From a checkpoint of a small transformer trained on Wikipedia: 13 layers.
Each number is 500 + 50 x the weight over its row's rms, rounded and kept within 0 to 999. Layers, rows and columns count from 0. Numbers have three digits each. The size before them is the row's rms in percent of the matrix's.

# layer 8 MLP up, 512x128, rms 0.195, rows 175-229, columns 0-127
092:492424558514445421596491555507411500432519414458582489498494456521456579512497508549484543518483559497585459488564491550430466526412567500581427502423428442469445545504442466529461481508454426513556459437517473501557522490530510509519465639521475498468522489468535492587522549475406519497546362406476567520536544565440515562451487571542514453482475527447489552515475550402530503486619
105:547466528512526589584511507482477604610540466427398523492403485521572437464506466458537501487463451499558537524464505487515445460543461503479414555501501457528445479518567534486492517525523419372557547630450543456412492560585530513433454518407514457488478452548526513583509620575497483506546532417478491479390559496462515463492560503571459539547463471521486520513483603522567521538459
096:519482515554532512459469474525512499499471392435457579396468524576497447453470513511468482488474547433528445510629535519455485482401480433475554516472538462473511460483456450504586450561512434508450453490492547489503539472455438520503516472515655405539501468455489563432386436426501567452494526516432514475495604530389412477481523491568618576603577527555488502487494531503489468530502
109:503612515546515524506517504356549539460489474533494412512462470497518545519567521442493612407504452485551497628638385496547548484404544401475528556470507463478515560476554524587427487522495510535490502485426511480427421441516455555527503515435508374421530436494476496569525431496425524516511505524480531485477531570485483469456497448518476536471530440567475490562416519495511561436474
109:548553471482500460563414460597435492527524460429557445462440355500585500513485532420510471425567595476610491525561504497469467512460500486419482522504463398473476568569544553527471450570580510503533477411430463515486479437518450515578474480509514460471490529532521514529509454470519448561462542485462559497464534613472480515453407504533558490554542640428508504388481480505471540573527
084:566539511540535514584478477490449517574529425393490546519442374436535467345421502449573544444448438492531483518494520459500564579519464436523513493462532487484392564513556487561546437521388515432452471519510514549447551463532467492367538622477399538432553466461559508511489486515484527498456442544415500523528532444417522499499495517422462476539479504444546508549513460468554508504511
096:592421533417538533538489486617521451551533544488482465598482486518463478468469517478455575437500568427510547467568485492479390509521503513448457577432561501425483600533529552553522509460479481446589514423442561452480459466470474505516465512432621526571547497523557419582567465550531513464522590475488481523524454535618474522445527545408422486405476474548425466484546440524533470492481
104:585571587571439467483548491462515474562430492436514472538606513451524439525545472483515545426502507451467474490504528516434518492523555529480468461526532517421539519596429511528458478453518401470504499530432530559462391512599509563451511499550416519522449472563423426572491511487509434565531417440519477460523391475464506507443525518493461546580535389432463537589437514502625441505436
092:509523518477585605521396531587438566507534489425447500519579534546560536534461589443482418506556462596523399454420529536487542572468539463474413500522457561450481476404503497474521443492493496462510508569498444606573513524513484508539453547489466465509505485524486510443505587566447478490482441575587521531476408528425518504562557521455542455457535498441538585591441453523496561409436
101:544586552439457448506500532587505502446409507451469581517486426477425461581504508486545459485552545556518393565455544529522514504435420487536448550556485608438523498509476520509488521541555344535451497567487528450420534485500584516499454535498474439537528606568520528472491492463453435546454485584629440527464547498520496536487478499442492428593476475484558470462501575396577481481491
086:552439621479441530496504541455539458430542434502484533498535472516518518456536544463495484474554504515468513508515495505466444345509486610434518540438515560475550494441446455450504524448570526499464468355505601435440441532452447557459493458534566480488404457454599436484410451544385473433495501416559461501514458520585490541528594450505564469486488446485537490485471432486463526426477
100:454513516547540447485410510483501493512474461512541425480567502381571594627513534535533512479455455608449456452506562354515542470565500463513428616469448504504519440563448554579574437459559516477518487453452507475379536580524469516482539526554590457456461464542457532496569530539536459477475461482428524520479514533568443568543518531451495413495573520578449473508531487509466521537432
106:534502561602535474408476489553452466507504537504479473527525480529537449501468438494528522473472564520543474404515529486460451490476534516568605551540376384526470655500494526504474512408536587422600495467517411516489524511426444596479545513594509597478515474467519429454546464516433492524601527484430476529453454472476438511529468512535445523505404515577480532604542463507522458512451
089:516614524507451507480575542465476528483468494458472435647384490490537528544535532517570426419437444558512592447518507459507394523501489454494452593451442421486500420528495507571516520546489492609592478466488554508481432499478453533467496479492578587541454462509610515502483537441510527532462490558539488544458451598506446578421444487578510593493511498576428460489515534531443531467507
097:450502503456513459550468457515469462539485455458436565488496460549476517508567495458530464564447434469414492547532525474376497520459449490524470415563492523556518557364479574532481421467504480538509493488483561427527620525582644515494465498517511513608561515439549512547448465449421499527437466512508515468457474509498544559586488362444466499549486508504516574574547480437504495359516
092:510546424466526446557583530517495562485468527515495420565540500539444409483481483547569586496435435536517467539402469532479525567463539442418543485460511547490488535518554531468563465524547437551483437561523427575486515428445530475580505490427530564555418474511534530433592508446440515510474511367575555441526473395504585496477523540503579477468587484553504481395492472479546426414467
101:566497575498466523433455510563505545501416534466537506496481465491464488537552512514609479443456546392453411495454416482544489571480484546507452431555398539537473453544587500531528536401556612567555510522464496425566481542556387464511470594493523546522510490596530546475443539571558462613449492453517502475519536513430464533546454581491507542558452429496474487558497446410517558460460
087:459400574504538533507426511532579530513499487416476508538530434529513541535479552569468474560553463457455473519522560494516439449503487472574530599471485482468459610614489537459428432420397579508432477497483511521479462495555460564431496464565478539500487426524578454422460470529482514519459519581509390524444476433627509498575448411481526530426493482482556520370545453469515501543514
102:484545496570521462488477562565495499602525447544413453452531522456520474477439483421531581459503518490636448451544511514561409473572416521550507554579469485543557599519571528470468455444518469469551397519520499506439472466478472552502504468453617467476420444466533543491538501496466514559544530393516481571484468497471511500488439434617519546513571477499454440485553624474511395546458
109:534487518479473478529493605518488590470539536468534536535534585533442506453436455454590457447424552443502460471524491561394490550545485541542501508534499546508470536582521535420414463555390720487483476549540506528489455505552510597494476509440549427406421452501620503539556571475465449488523474478497409467477506539450527439520530470520515589508480435539522515463494518479500506449511
096:521570521472505454532529425469535459443435442529513426448455518460488510508574495463491447435487489563550497504507486446527478483456359488468501594534486457556405512510529491493510470562463488446532474454509496638593453517569426435555585498555565642528447501579501501458441548507491450495466430381465492428490526544505534572627527463483508501549450430556535443494533478452547449577513
087:588557436552532556566482493550470563459444481557476433455385472500583554426461530456587411475519537528527460498431549575624498476525518554508564532486478589479452477441478519451535446495423456505520462548556525462534508504499452521569461483496474501529403461461464605565435420621531546470494429476512529515520559507495466480450441551534551574463539473498632547510425454525517451450507
090:610498476482526483561458514518512417526531480486482486560480547561477507388528470400515597563412484470538497572531445486615499599537541459410557474601469522535434567467438446528416472509495425419547411521426460571459513533495510502403518465482469589461422456535513442533428466465480476482433534462552459434501482451601492544478452481497407553509480487485453487487565463566537514492469
095:399524471567484515581439545483434515406515500566463455499533469426477497444452544540559502542466489513531422478549482518521534505529499550420518458500472511438519414585496560445508591569490578548518515503525514519515446436530482466518533464487645482427516446548524490473462549505499560578459475417510416343549470456559545472471460521396499527521560455557477515489570454605597538575530
102:507398471569556485614428550447535513498489517473500533492500524478475517519532424519519461486542499473523497511546554487517522497480448481532436561465433530553515521476551476575511453440440658535477454514600481531491552427365470492578510467520550479476448493511500536557522435387536519559528527534501461442471488506445416560457407543525470560490389411464445527384624474454471470536449
105:461572519580594416595502486535495487589473531503491449502559570512529581508475488533501454440521478468445499487540512523416474434421483473527432418434403567461533500506529519483461454524500493497554397541647465522447460507486507537414451537505408455487487424518482473431479523534492587576536476464525613511565453472453510487511505558564457468608505497424454491471559446560554388463500
106:472493489551503431556481492528607482520524543475457412555584489456521481583581447497509562431462540585534474473468543497517516528482533464527492499417439404473583595578459541415519533526443513517564435572576466570440433436565470477535555435463559470413433465450467574563475533550368513561505521551475530477503505441510488421418467433507475491524426524509445542459542543555489566447519
100:529486464487540564435480483401476437480524495591451495558449472532484534549525538345503522495411484472503522408524574450481468559503418540476490524524531541502524462565527564472508409503533498529464406525514438442518466485527461474430472437487535520506501486499557567530546549543441509587418573472457511612378550509485574510477500461451582469656480557541464492442465512450461580462573
111:552494521439540474500413532547470577490395443461516442542531500522522570503524453537512463466506526469505415403504444483510468570569511592447484545562520451595511492465468504487540472559514577480398444454432521459439569468548438527511511493448532510529438528520543405535393426442537485540605506412466524489558594490452592481583523494502487493527508433526502531397454367440567505501493
106:468531570361490491514438530462484456525459474513443463466429436531468523457545542507441454561443485501476514460539552541488507507551504366510466522498570552572534552467447522576452457565470435536570512405440562511566390612473560457585567528448529493467481417417534528505479515522527430455444466507583534426528520459519496476479512450485530351517517457564507531457493470442479496592564
102:418482534511435392500531505488471563450483517490538520400519557542487465513496513455491480482520414578546487431415481566451512540572468370507484554567464456558539623593453564454480481517569551523493453510443586507478466484515498504502529496478511490509527502413461481406506524518473517558489472509473487481591425514461531540538540508449467667554477545500492599451501548426397500547615
115:629466501522470470452472620448584478556431502494456434500457478504423536491471537548545540510562554485478517503381530512436503491540506555510578449453471535447451593582398599477553499508544478523559544581494513532506442526554511462482429460476451534513439445533603474525537586609553585562472465577499537492565494452454534479486515484553459513521527526588479433476431532488527563405532
108:573544468323506523521487538493525553490481509505490512524460493497462539395552496538419544427590442475479506446458507597522458493529487482410486443509503538591535507455474546497574455467414580558497536417505495511404556624579480571610487590486551516529460459530475435378509509476427470522533510503471537542506512505458514453532500595498476475503485559458527522504558438437516567590504
089:505548525498518411553465503491599554553483416525545565519439425509542503451510531482488455414509441430478535489394521451572550587500432463576526558544446464472558440547501466442490527470484495383555555570482528417435539424527526482583543580541428516438527473510507522514552519543492601544451483552548465488495526562443510464519488533527450669410534534543504463562501563503487441559500
111:506479620422472387422472562569548544475453528504383431544581470551468514493510448506500443506434485390490557536456501400506438503514521503492383507563552515530458482545491614532559523566494535540525340479451555426548505502575488539532521459561531512532486474484495580510526542574470526567499475558511472440500444514508442596519496520515493460569489420562430480551476552524522533477539
080:566476489599467504475465486464525610486485529419486568482430544466466487527552593468436591485495557495520461471464548417528468509495553471551486563483488479378537489556561480479489445560434516528582533434519548438596445529505472495432513552532543519458547472392503486440445494481518515555415527477509541473457503426436507490489562562448440383608464438545479468479592580464490489423601
111:419553546550521519558503510442463549487455481469494539439520537434552473478413470467576533489546518421522518473535479462568528558552527414502514520557463524501523451585476525495394537530571548560508484445512566512478472491523506484572485541596573491509439378573480429452537420529476428455477444533518515495482454473548476526413521463362605498604512509595551557492500539399443443592518
104:526501489456484526483465604526536468494450491498455482549458522498552468501524472583461432368524443501458542493558526533505482505421530452513515458444494554482539494534448585499497480488548433531588479566464450406516490534511488456576548484502497460481406494372463520446565592441498403563551449510635633428480479540511537501494528601538510629573463446519475563507551536535525567522517
106:502465548592551513484459521548497488440561404487586517480527450533461408552499512445565525473519558514541447504470516463511460494513517558506390451532466529509430554389482405384627505572574481415510501500397540585487447450528445647525573494549538557535455472483496500519555519527492511489489440558608517471520508576556458576590520508480505495474484506516470495549553506421554543532516
101:528421492489547559523577546516435534457534540525483542413505490534556488423438598530442501489513620486429536525442462585538495529530464470534579492542515551459469471560500543514480572522477532465509406479454555384509488490532516623443428463555510569523559433527593486534545498451483407553483415522535452501470459438473429513489518475613525482558435430409482586483544574531544460460545
088:467542502479466480444433403535473496490524466390467517538501500553418580537521414510470428559527539494528512517548534554491601545636560515569532458436499482539500490580572481473560438467473475458403543536588570594542546468464543548494557436539467448477546570474514466492558403546524533539503462458544555405566507489591501524491458588478556538525437517451475461491518373487531450491547
098:424542566588534521593487584472448522516460479525537427445511424545520531508505543500472518491500522479554529434464485524500459544419625455587444577415514486527520390447486602537522520508444593542592518482437586517439505444496481469522548556450442554541529567474508481419583498526426525532433535505599471539438488547536454525455621560491461487456428453426524451553475497466531526535485
094:482567581477545517367544599380510433517546536544451576505525591415486475450446555423435445459506449510500480472493442518477408462467489454441511554566508509461532533494460541474415608584450542491584562430435539608465551512533503510507548468482536497490482519590500505497452496455470514475492510479506520453496534453565478450412483540545522536562480493552434492475409398468448441428566
107:571473498510538397522511516488464548518522414502451528487420377462465501487465593438516478525530472514544566479510496427541502459529616564406481569555515535519471411520561536418538565534539541470501511495509482490532422586558512556470450533595488487519459463493504532564497461417494512541541451534580410461482629475567502564433494578493500432458435568521509479448470398390459523451481
090:591451631414456442473473521451558380496374492537488467445529466495462492497620555461417430543531494478484517522575505489465493431468490453604461546446515428549495485578510433479521499496523539487528446479413573433531569496543508590428494547562509479489517512511437488503506505423535560542507538525591537575429475458455500573527475494472563380479428496497548589538487477505483504572486
097:449470494403483517575510466483448516565482460585557509473501521571540497473469464556529474530492501441592421562489541584399488505490490501508433478529529564573515538504483553530528527521450504544621496463525549536457448541461530552501524525522473547523464427366533453461428511519465465481438441594501439408459532377458344575450506459583533496524455421474484445479478555505527517539596
097:565530518465551498505467523600474511491481490478566456412617466486481430519514499504508410572482544537517549607421514533400524494373516436494514471455523547563441438505429545570482478558552476530442514537472418561453479533543537489541497441540521493602496515459371480483507488476534397484518518431556551514548537484520532447525588555486589435461477455443535513525430504437548590503398
087:503495458460502420525422488473540492458581467594473479619460459514457549545511481484418528560507432507561541608524508512523535515466538435578456548456460600495445434490502514507552533475542511404510466555518523529535438417434546621524467430458563512530479507513589465456525536510448534476398549510551489434470484446513462548642464436549597414541556540482437489473506524464520552431448
127:575497542513564445550458498481452492411497436456488448533455438528536517491521392533432537549467513479502554492536567516498470517521496519497516535487469545585500524567430501550494518462611484491575476390378452540473433448521471470525597551619504600396542439392503472527515487488566520551496572526476482466412574528418612548412503457494524493491506427522519492427464454530490493456426
101:497617509469550564535471476536511564497427475472497564512514496479500535530577473537472504522577440394473545390510492444481454569519499442484513470474465413519490448602584525407443424407533379537441497543498527442491479444539614479418442503523516489546557406554434509524492557481437471511536510518545504516428510543592499517469495576506421439434432543529491511466628453531521520540524
093:506529541499546514494488506575533515520502546575584477588565522481518583502430567461533536459410512549491518505570563627435576535427531471511438563550404475482512402479530552456430464567531638452473432485508482528516506407447495529466482535483493489518555482513502552371525493594492520469525454507412431576568474529546582506466542550516466495512438466584494494505541420553471409467502
109:578462484491559396515510513557426454542567436534493571544490474516465525528480487407530587423479492550591394490522524475561543496462559444486403532597484467520531439522420526531560508395514403525473552550490487600461531544404547478512540555486497543411489425530506440454422470552491445552499461389545470482538556497460383505565487488508508557454514507485519483455497502430446414452532
113:519451533427456497461568558502618539477464492573461516445566464521395508551416544517510558432621367465411441474530451512537538475543438530561444495464470481468485478488471488530574469463551345485435463506541509448531528479574494524448490526460571412438481473596506487492548483528519497558490458469491594547506497569482477423444535529598554534533585512477438506553487554480543467472448
106:506445563505582469572479441513528483517509578515530497591435471652487614552411534429502560507510526464412540485544557544547475594470425533533587537398533530541488505432512536452474512480542456475476459460482507546433597456502503567440469406462430467438577508491525512465442486543614404571511466533545591550487499456521506551433568499497533491508551483464527485503504530393497506508527
108:413558498608533489446629489554523464491508472516477453493475579535570540504435418466562432461482465597572489483449472607534486462485509465487559512515527509430490539490500580506539503497498476475583479471487575506491526528497349536517556482531455559587428388466485493451533537452539480556459499446508530544499485519578454529456504541597546476555466506440469422571466613456614492495564
# layer 8 MLP down (transposed), 512x128, rms 0.2, rows 175-228, columns 0-127
092:478422529499464457553543501566550461593567488564506487480536534497485514516605449501555503548518571455502480574472464538501562505469475502569530524427522423469514440579446473491537558498449590489570477590549506562420493536494601568458508443435435588476539417497600525502529477535468439418525579533480402507453382438483413519516494522479506517488539532420485521630571510574448520513506
107:446541517536440519535541459535488467456563523580530556529497481445526541491401499629453530461537475530432544501488518459514570447467574496485520505530567514405547547442498429567544444534484429549486424582476444632583544540537393515549593499526506524446483611545477533473472469509404516488454510538462515507527464505496520504398429532438525555519496513513618515536559408456474542497397
076:540481482594517582536493502514526582525512524569456584550485499539560523383449526472523498553543518478483600559469506553516517417425563470509512497488477484546538433559541435533576438516488520497555504539571517452513448459483548431575610496399469463549468454537509490438497520543532573433509438534504459501463527581531366497449590559545589622512544535592514500508576553447439520481491
102:492504432422480423507622548559511465535494436551522517495425441561488484470549464510427508503499519453429510549571433549548519483486615503500518553517523583438430466486471529514429526524507445516539484524527546512563466557527524515479506497550378462466546514522625484525574506506442607488396478488508372474469551509465522489559419478594521559478525555368490395542460549522431508466529
114:541501443549477522449611472496590443447589512477537517510509434508443502437490490582516503486453491596531485481405473484530441532466440466526429589497578442453534523492525551438473441376452532500492521487517442498551519516462434510510429493460512540491463491494595408534563455621457567539506461552426511473467408402484524582447475490509494540502387372512500484564536514499494556578447
081:426453488498395472417535471555570570456395529479529535524487547476527416556525502571572432432464453522465459444554492474555403459475520532417525522533496457510467527500478454461430483406531522497396500468488450503526625552471493498473417550416456475548551547536482451493516527591499627487565480557525433479406421480574479483485521602569519466547487512473415496427514475528468542459473
099:537477446551566463536509476449525504489412515435558579555557507446557561492496540499434519562536451472458503500517506546543493545464556522568555487509507484349423616520457468503570563537489562583537461478602520483576518526490588477509472505462453456487523579523449489557436542435451411496488540446459538572485487591365560490565476450522471583468508489577529492420448568434566532518500
105:550420483570336472444424480486496536498526478509464558506497514527453480582584499494461504464538504587530493425523407593383556514463551516531491430475551592498467527589394452459480473463451500500492545483627452504527555527443499498436496525534387483550487433481535472501517554495479488525560467575424600492491421502527459549496438506535572584461534389496489533511465516529469497551479
084:514568478499540527498555522567511438514602552453446406523520525479525585512540438527514501533502457546467573496486529598472464449461482452526510456528550509558464440480553497527396540472565462450454452485502484456465555487575500560539499408456444530460615429582524467558462491504527545529475552355482471527433475532529474463368493462429539541530533472491450421588401536415395512465513
099:601502469583452512503492466416492472495484582471505481516497479487519541412513541542512481627485493466449514535514529569524539467476475490561558392480450477447470515556445544453456576526510474561631482427529486505580529550440532510482473486551517583534455556468467477523485430435490592582479456438396480451469405458539501512532559537407459615407575451448540445488459520520509606544502
085:496552506570458550553522431572500469563605598439510506600459519561411521541514420500615532536447459537446451485481552464517478539514531514483561443545608472569567522533417601475498477570403551498456514503533495466505441574536479435490434532534514453447452542527528542501515493555542550528635543518450433538457577487449478438502505457466528530456468460473538531564470447515396441569484
106:516442436505463590497482554496404570424488461417510481427499568419443519488466556453508505512565600462502494555469530473477463448602590555533464492539476538382509562446534477488509513512463476476505468580433479431418469535526574548509559397414475560551473531484512572491607517452610503553479533456510463466511568551520497490561493458507445481537531631497497423470442481518440588497521
110:442432521542446539545485512526475439400454467428498504576464462429546506491474412492417546475458522483588545491544530552479562505430480397482469468477573544531502545545463631523464515411515536568554501495503560476577484504514450599541516513492448537492529554490495533508605519514469480436335514397567492548597524460527597545485563587531543574489506500449482502550502496549514580520502
101:531490502535466534524544554546533433507525572506495540464493435477399409523545424515528459497488547503470463562493552431562512484438482485543486421468535550581510541454536432374506473558515503440364527433441514475463455459412457550434507495578489305440457496516484449530458542504484519556496619500517480471549559412544570544518555530494470418500514590515484510496537445565453479501522
068:508506470559555589506488578564466526493490558505470587479439453482466528447480571535586495463399474433503523487598495595512503460507453472530519410471498519563559456536560522497497339513471450507516498509489492469512435517527487509636638442462444495510536391539538519436486569531491514470478421542485478475449484578484447508541542582540506599513375559444483516561580523491493492478536
089:504444588570639512508498462434510505493485485574517427457471532484577507465518467437501449482450432527471521543457521375440480480436551419453571453436479440544478477585537532437525433509534551537528468547544479523503475451500461381571514492574483497579442428500540480466503515593452422482491579485577476487504592537644518527436505493555538444519407452501506497475573510536407505487522
118:393471427437541518515450461545466458521546546660513551450504536522542537461539511530497564546481512573446514544500569497494537544554500363572545561422432494576431522526537532593426461457477529384499541558560396444505515536461560484595531545523484516440463500466509485475478508419551493384522539508521614520498494428580530563512480498461537530463535553501486471463531520554487463456550
094:572520475372441464496534458528459448475521444447479437392440538485518478507484518529432464565515473440531529507458429444568443471425529494407536489528486536426507537490462497574446541515512517452466514469349525450519525443494497363541500546514427556462541489469448534472522426477488484406407473503461529459458497409507474540464439372519465482492506480468495433535481410507388444562426
114:534430548449530549487493457480507414452407500529493527506462459466570549517437471593571527471376487539601545470547443529523513496507464487478533421558492566520471511453464538388617511503482513494572370492554468503445535533417508479496593544513441443453478514564457488480577481527496464474616490584484554540502495574466528555450539608452560507441520496478619487451437539486503550477539
119:474564524588532481430552385496463481539492498466529469546441528474537490500429583406470496555521551480507518486474581480522541523456535550548444601545517441551620410520381556465471459495529436432433506440534452515472476487527374539550548485484525450548532522498465465540522575467572488525557446418490551549458529440415643495490544461520565551540481602493444497468516463470521518470443
094:411441487395434557408474515542503487490402430507483416499431433497440519480432450417477447514608404466479445423409458500504528435505493565524488475523520485426475436390520608459540519558501466576509476473560538574549515457445554444465522550538452505454566485482544470462437480456479460522449504466462476465534363426411572495493500480567516536562535467465552478476446532471477516529486
078:425508482493593448440477540466437523552506522498503536425537460537435447507479484477524606547508464488423458523528485497451446586495458501504443527444518525460560442497570462472502482450466460468456473535423408415450528475536508481443532546487564368509580504464532480410518532545430529544490452638514517572497452534505537485533566552479623509507383501428439388517531448407436513517552
089:595491560546478468379468507407457530521497543450554529615533516468466454392469464573419549451495428486560529572402498577510582426532580514457447525543587499506504464589492546540509501558452547478625560451516449553542437490502546500555490521414442559523553487523496488510461543552470598501514516429524423455453424492446513474495500499505491452531564461521420510463522508509439434463430
091:465483451528426481509568423408535526422602454490490478527540482429560546545506446415557499420480469481510500538435463426479501517479529479523451512477559521450449420487473612491476536566490452444517546639426521499498576483497561421565425438527450582464517474611483581499533510472572484497522487542511416442443478540531499460412439471503582437591449579516538461482502542433506570525480
106:552583482447493466570470482522524533503513502581512470533434554537550429481502421528561500478467443498522502463482424600529499467537548492537597377518516518449513478537545504489480444512524538608621494548571466505472573546443583476544513433479520548460529375499456519581485423436460509542491475518467495500614534460470529559644416539470553496485509515461518489387418542557550460539533
110:506548482458432610522499527433452522479436355512492463556527433465547564560520539526490485500470525506493554522372521379477470455537549530445480465505484405538450543483494507480576528503608524471536493501384479431457448479622421501632530468465448578530450477579494471572565565463532476441565474496482449518513541465432512503476472452423542514467491494520582448569452474504473529509460
106:465517449533461550624456653528559558537525594568557481501484496450488428508508499592463458502468494480452454537518541452529562507544549482415568493509530456571501508546549501524443468554444502573394561432538532528491537472532351462501493520420598569420523417442522506488539456457492495478501487539441473505567534460558433511488412619496498455557529473449538535514557541557472531527495
100:579499441519496430524493554528508560459477595429404571456457542536591481426478507501493570519525537610493379465488465586474485502465506463526595522493496563415491430406534490543510466405508560416506463538587544459504470609538501474463561481558526473438518500501556490500524519510474576443567499479552512495605455505455457451487527569496476499470582495512541574370536502449536510475403
096:475524500492529520426463508467556502480579454522637470447481452429484534534504490556437463558536511511534519522488509491476504495488450584558520516554537452465492430422445532507478550451546425475479530583453550476531564549378404479452414532532638566512450408514569581498490467457567512501581462536591449437550589468531486536518413549415550465488563489469494530623529512499486543517445
085:518495454458614560472515542480537409446458585438525454469610579587563516475495514588560522414519470559541448447562527490469492485440448493552469510492520585524499531467579456494456476455498523533473531483362482517411387459526536563458543602512490476524508422484492512485431524459575460517460570546535520507514597422486508583488482498527481466521394598500428479503516413581500481486516
115:471624503509517462404433480544559476531428533538501550574529513440518521447479523573467430429442478440423591473557584475525491525513501677552513464513459568539492504413468433493457377535481395476505523486483519572522465477485531525504529492495561507505523509610524452471516511470543381536497578463515530551566545531482497416472511437434475503531555522478469439430517486467473619518475
123:577578530545548534618573446503442561527500490495506578462479603449527449564535563485501482515483531518506579439443523519554521548555427528539419508524458502499487456441529486548405505588464557538450484580456480529420472449540491536423501580523544536430481469556417573538493437434498452453454489457568540529594528531522379494449503458440468491528609561485517551553473588506541409500515
106:569517467559464456548504494441559497498536495445487556374422428486553514508535560482508543523537448379529475542386552556403517483433590529492490496531543503468491603430523530475569518501513457515552383452528437434481538450499464552460463519558467398455538446512453461531504466497454553451399471567572479473578573552501474501487491448522489373557502452539423467502461558575484508554472
085:374493577534514468498573426550524451581432557383452434459487520529513560580460480511542431420469447488481470441521438478487471561498493517548509495472548476561528522398472516508536447515475546449444553438518589533453492546440527504426510549506573528371499486542527466584549411578537515457635466471542480446587505431539434458531517450552483496521560501492479451542479516526475482611519
116:563498533520541492387543488397526524396471502446404556545537548543509520445464515467513539444571511503475436472525497479505542527469573528437578386478596542491528535483553505486534479526521443566451491477584497477457539416454454541561547557474508485494600440568624505559542563570509569545471439572443500534469452470549538602478561461505597516543461572555482486488449550516495537413450
086:371547596570494497493573487504500531499515417502547543545494524492586537496482525526566457528500391505462462520495472454462568556483591539512510556535623520560507564499490512479476504491580468409508492516488474533501606532466463554479455570457512395567600519574513513522542540577536553518540567531500493569496524529483516517551557380539528493433592565511577462539444520567373471490442
124:542526436476496506511554432417582508471555516486495564427561558536558497472527476432512554548510510483517514463515602529493439493456462539469542471472472507453543575439465520466433508540488449500400525466447510562515507547555451445548427590586454554513539477440454401472517532404467472499513617414490434596405498563633557451500520565568531477507451458392535478484478490457531547578530
103:486553579496459529488441559454547573405451540504402606484562603606509531514515481432538504510491513627420407568440508528467484536465494390520475483568465468531465447502539474502443501553488574563504587433503448463490475430606492498509499569468525543438511525452511489518535491602541581379528512558411527490455438455505471516487499478485473547492433562468471512437538423505437510522478
122:466551505459446583588482518464497463351524548486546502530505473509458499495493560465618444578511442451577459464463525427393513506467562470391430473552460507481545540443490490514604484625525546404582511490494513560475515562414482490458417451455506459477486488545541553496452489452479408431430404474549474537509494483477524464525478556456473562406517518475434511509511446562533493438439
095:456556598507500481481453541517548487520589526491415497428488525547472451488603448507414477550529497489432462495582425560515509435504510598518485545535538546412526466499541515535439552577550568481495503540441484476517429627520497538497505547447500509515614500471542557512541417485508456523480508518538436426575569534536486401417343485526469544527538493473559514571451579428424499453521
085:472480508495471481444483628514463399484500537513474476513496504418529467459483517523424437415475410562482488456500464515454507557481451492524550467526530488516541502474453448563519458548508491488552446459436569412541622561495469477469480496429516545418484557473445452470432514535430582556537515479468408506401449490521573511471525527589383542471495340452463499495459525383458487476396
106:509468520460508540381578419504403389510480426461464478507482531491437466517529528520513470548526525515535575435580507459545521510501543566473488478566415515544411558451455556466504434436501426497536534547504511575513467540480500531477495470327557528454516517495435516615505439461403504454499535446531513420601533444516421508518477474405547438570502447511501506489493593572441439521475
077:451454409498519498422498551477390540476496501547478424533481549494423397509484482455529507556343534458550535525450482543607477545527450429472391395512481491526480459559477579497477431487559478475446523497500475454515545451443411444458505528511427483558520473462473582506452521502543626517462458525567437457479570460513452534546521583443466534535396483536526561433563564512499476536540
103:412414438478474567468530455579532548525513494483430476565454480528545517462486487410543444536545468489459599429572543474532579517530456600483561518432498491601478542590527518563515554534473400509469627539488518500523452569498506516499448545465465545499436463512530481497435570432460458451429466437580526507537535400583556535476547580587450444519486487437456560476470583510432463485526
068:541431503488478466515482536382522559518464511549494451529455506519468494444454441439533434566469457398434531611494473523530473362457496462471446422483473465468461421454513427503415467426473458444456500519578399477452429433502505481493547512539450435607560406509438470502523504447475507488437409497502451561468498506468428473509497571423510515413435548445484527464592571454493466426516
111:440481585497529583468531543494521482534527477478475367417525445523541497517529433557544503461576518539546498472605524483438536479527555440507508454509476550475495467472470535524487554473541432496501463576587548456506586483492458567500436476514424595487496482528573548444514507483466419543588407461546495515476461501492510385551368574475500452530488522366438561555544616533476458465569
086:487425449461505490540368515549499489516463502430520510502451520476541524500621477482437455500540481515477553553533443625376390501527521544609561588418549448504523515531544424611511550513566486489523547498517440548460514530547538544411435502355547539474523597450457531511519479489436470464530444502500427423557524539520489495517502557546504496567581500460505501504423536489445509463455
084:452446578571496459550557468543495460580481455450536478581495437517486539466513490460527557527539546519445499461567467570555541469487419623523496525545525493512442444548487507491416524457526583547483555518477526531449519557469543409515575567445450436458616569506498524538510494509480545585458552379510461543493530605530654494495562464591482557551477464572479576445553534540535498548492
132:451576552433463539520521582527590485569522489535573505545411473487521543448529490544559519486494533542512495422428503532503469584497495603509561418527507489464527651528487527520453461462460444500454632403574619523433541511508459435514489470573479528447512535493582359525528490442520422496451522493470432524453559529428497531518388508446518499536473467509473490508433495486551491554566
102:472539486577396495600458529458511663416443457549487521445506520435503524454554602449514549520426464529569384514523443515473501509455583566469524508508490515472497553439489416475465561535520464565469488458482491536451613506509506496588517537505435472389458532484573462444503564530485434474481451537430476555497483530459451404588482561543582430495499542552530556504526475496538430504442
106:514479552519469451470548529470544477524480401415569451544513479500452360451483493475595508515439509500567599456441540550535553502543519520511543489486473517606436473437404472562574515528460411466496535600465547579467478627483500473518429491517425524465392530494515503582507488415546516576511525517520466584406530462452572490473574447506568526505419537503465508507500571530488429451540
122:528492448542563561529493486430549472587499557625524497428501444548490483471556570501486431529596484436532519523521588421467548479524496487446465435515505481447477462566445585432465564550531508515462527488560558445442494424415548513433387455600586457471487444562485527509483407512497579418527539416504514526506470506506499456506525441492534556509417488367487462404503506455479583529494
111:445529434436525529362443563437519465466531506525527561459499574545522425531556520565506586416498493555437522534440591544481464531448601512510452493477509592579509556629466530491398489530495387609509508536469442477551504482513498491435546594535482485529480471532498496568431447509542549462474524399519407513451480516523480470499470472461460456564437517482497523503442501627535568481507
112:486425525526450499466561504614507525508459441536578538446542484508501445505524510563408539549505501481490511569526522537508476564440482396475477530506474597551463541410493548518515488559475428594510533535495519463487515530552366523526583594463491557513528555524356530440464508570583487632490512565529477452598542493486489450498379504496430493439515450514503505566536471527392450503484